{
  "n_layer": 15,
  "d_model": 128,
  "qk_norm": true,
  "attn_scale": 0.186,
  "init_std_qkv": 0.0746,
  "init_std_down": 0.0,
  "batch_tokens": [65536, 131072, 262144],
  "train_tokens": 439200000
}
Each number is 128 + 32 x the weight over its row's rms, rounded and kept within 0 to 255. Layers, rows and columns count from 0. Numbers have three digits each. The size before them is the row's rms in percent of the matrix's.

# k: layer 12 attention key, 256x128, rms 0.283, rows 240-255, columns 64-127
# q: layer 12 attention query, 256x128, rms 0.311, rows 241-255, columns 64-127
# v: layer 12 attention value, 256x128, rms 0.469, rows 224-228, columns 64-127
# o: layer 12 attention output (transposed), 256x128, rms 0.415, rows 224-227, columns 64-127
k240 108:070144127119115103088091093117115144090165103161194088109162132205145127137114136086086131116131152055154115085129180088132184162162121131123150138116121076184146094147130090114062116123122106
q241 095:184149109126099115086195122154188164167162128151118156084177170161076139129097123152113098110156131143069096103146134161179230129138165165153047142167072089086163165142146124093115152135149132
k241 111:134126162149139109088133097059190171173128105086162142119140153145096145140137125105095103141192110101108095176185161113100140145146135164189094129130098093165158129130187114137159103078115184
q242 108:192109122146087187103137128152129163143122154102211160149135149175069114092105094065110125159155149101087096147144120133161089132144140153123149064107142174150116152132148127125107130121133161
k242 113:121113042120076086081117126140166191124089089143187152113130122144133068170108096119105134130101138153150107095095103131156143086120085124112054142085143089151153145114085163125160155159171133
q243 082:071084143168106125140103148092130142165097136085120168131093085099142109075156085109209150140104179169070139129079098198151099123080094099111137120128171181101168098220148162171167160117099116
k243 125:168105063197135142139153094119165162077156111116145213133175163099145131095167106122148073102105161153109132132084111125173180058093115196072114144091159092159110123119106097106193136126095093
q244 083:136113141105092086148090101092077137167138084077059134061086129147148075136150133124177142139149125146159120104138142128125087088093151102104171100095133116160152026064108184119120135151163117
k244 110:076085153101167188128160118073117118139171136101073120199092105112110171135168159159192199157180103177128113047111148134105130169080133101179138156126118120137125132149145166079150098086121154
q245 105:102138126157115109064136208099139141124106095156083124158134049108081128117128133163097118102077114103158127102115192142133124082127101098132150150100131099105107137080113174086163132120143125
k245 129:119083140136113119055131163132119155097168078148090166148091118137123114140141110087085163099113090170108107069067133118159180157202135137124191123122139122142118109086051118148142151192193106
q246 098:134126122149113115148140094092187173146085108107100103132133172187105161099103085125148149168145135098113122097110073056149120094123097125172083124136187148149101126202096179144109142089158137
k246 118:065109107118104136079130094132122133101134129145127143118106101113060122089098094125152154142149180182152100106067101109108142077141164150120072106122133156118099100187099097113148064098177157
q247 099:112133133171120178075133133143153176153145136076118115151064138128152115094132096091149134115129157127123120083199176147128138145159130105131121113085181170142163108184142130133137152190132029
k247 128:146107141129104115074076094112078151145139094097155131136118137091119142078148108118112132145131163163056107094146160156049165102126157185110049139108186086114117091124133108124186119168209105
q248 102:105125056140161144099129127125112070137147102127117147124184136155156165179150125045134149118137067097148104128100136119086106137120169135158145168182146135113106138160124121140208139123160089
k248 116:137178146124116066086069091125102083106100186122142137130088151104092081175146127137085146099142147070165111072145107096136178122101120148161131109158122065150142086099110151136209110093151116
q249 102:125180088111116125166145140143141145076160137116164070146158140181142126146053173151048070174099086100111143117148132103158065205117109126166148125140149133180177082089127176118089117186118109
k249 123:104164105124103125154092121091093145134131126107178077147140100141123093093120148094098066202123089105080083118188110074140086212144120099152171176155139102129135134159162180126148122164132105
q250 126:139128116076096072126141117127049105124108172156126126135096100166176177151060140178150163115128124160165182088097093163118099120081110120138129158123141161095145143101143170087079129110117123
k250 134:133111166142135089115147160075146130147149199131120118163124082156134156129133169078163129120163093159099111115106161151083089178161055091154150150160096134096151115153156161157083113100106118
q251 108:137172143103125094104097108179049128140096098127116132125093171109155159175137096127128172129084105142129177115105125136118159145070126075085164079146179151104133137150142122154151133147038145
k251 115:146154105100138114041098091113070169107104077116083075098156157074154133175202112177119123132114130179105149126067118162117129106167134126152056109170193135134094122115177106120153088115097111
q252 105:146128122126082121152096129102136173084119092105119161179091125169110095109115126180106108203164134165081141147172126107122143093117107169173166112095128124140107085150099084113094120143216160
k252 120:100130094100134117174126166074146133130103122095090137120117102158147136093108160148121102219169147112128126136147098133051137091086154109150131142082112126127111156059115135123126150104179152
q253 113:106206083124157128101121182127191083113155099152094133139078093150141142121118126139156076086135110167165145121161098140131146150164130075193126152163124078133102121092083104110108137158108096
k253 118:133133188142181161119137203149140153106130101132126147117151105113125132105127150124176159126054159131142142136150154166073122158170128155129201123155131105166103174110084156154106097142143115
q254 152:161161134111148078108123155119123084142131143128126090114103066087190097125122132161116154114068063141172168120089148131092107118133074097136172117147156111102151125129118119075173138137071093
k254 129:175104082108160127059087151166117112116127129147132107061107131111144136129125159169078185129087106142139133086147139125072135155138101100109166108148150127037177144160089104126146183138108100
q255 126:142119176134135130094103177101144066119094137130159148169117097111185123112087130156169190108118117140134129165109154160091155105127029130118141158129154142129124140126114120142211162131089106
k255 113:123169119071150096128124093165102060118038136125138108128102098130168133072061140142223145153126121190144137185135157168175105098109134127133134120117101062057126133164104151117103138128129162
v224 086:126118134147108143055160141142170056095125120089144153099059115120141152128177131189154096186134105149145103170114155111121134139126111166163212193087122110095130222135104092184183107109166143
o224 090:142105113107169116140100169191077063092127143158119138096145162162119119157155129121062121117106078114081126131111105116103072156147138028149114101112171122104136094095143145195124103179109122
v225 076:100132170147062192134080116136133183101137163075142131128115139106155072188147111079085142144131144145108089128141182092157075134114129115161128071116100116132120183169162125107106129120124108
o225 073:115166086130145114128171128102107168124131083135175117130157113171122139133102172126150124077164118072132167134109132128112113179107090174143152158115101112098138072137144121116151100160116127
v226 088:124172148168156098144152094110120060111057088127157163150037152167113108114068112131090127100107128154103140130120106185102130184063097096123096162127119147129112102149127109114092150031114174
o226 084:145173116145091085136136139175133111132161169098139126080173145115046183152181083078104086156151166081101083142154139118120123140173211153096136109139123089167081136105143166139172069135147148
v227 083:112104115101116153077131085160123151129122132129166164148125150197043161106158148196118089127191169060137096145150106093139161101096141138196171126170114121122112164162123114125117101140130121
o227 080:223124122172116120139114158097125099127172203144125107153117126137087067129114092165105107094168128065103111152127140137080126136095112156099107102122120148155192128171102139137145132132123163
v228 087:144171201161053122178098112156184114157117159115138122103124116154125118104108143130162163170112104108130137161092141054172160164083113132129165142114148134107143073133139095167132079092060156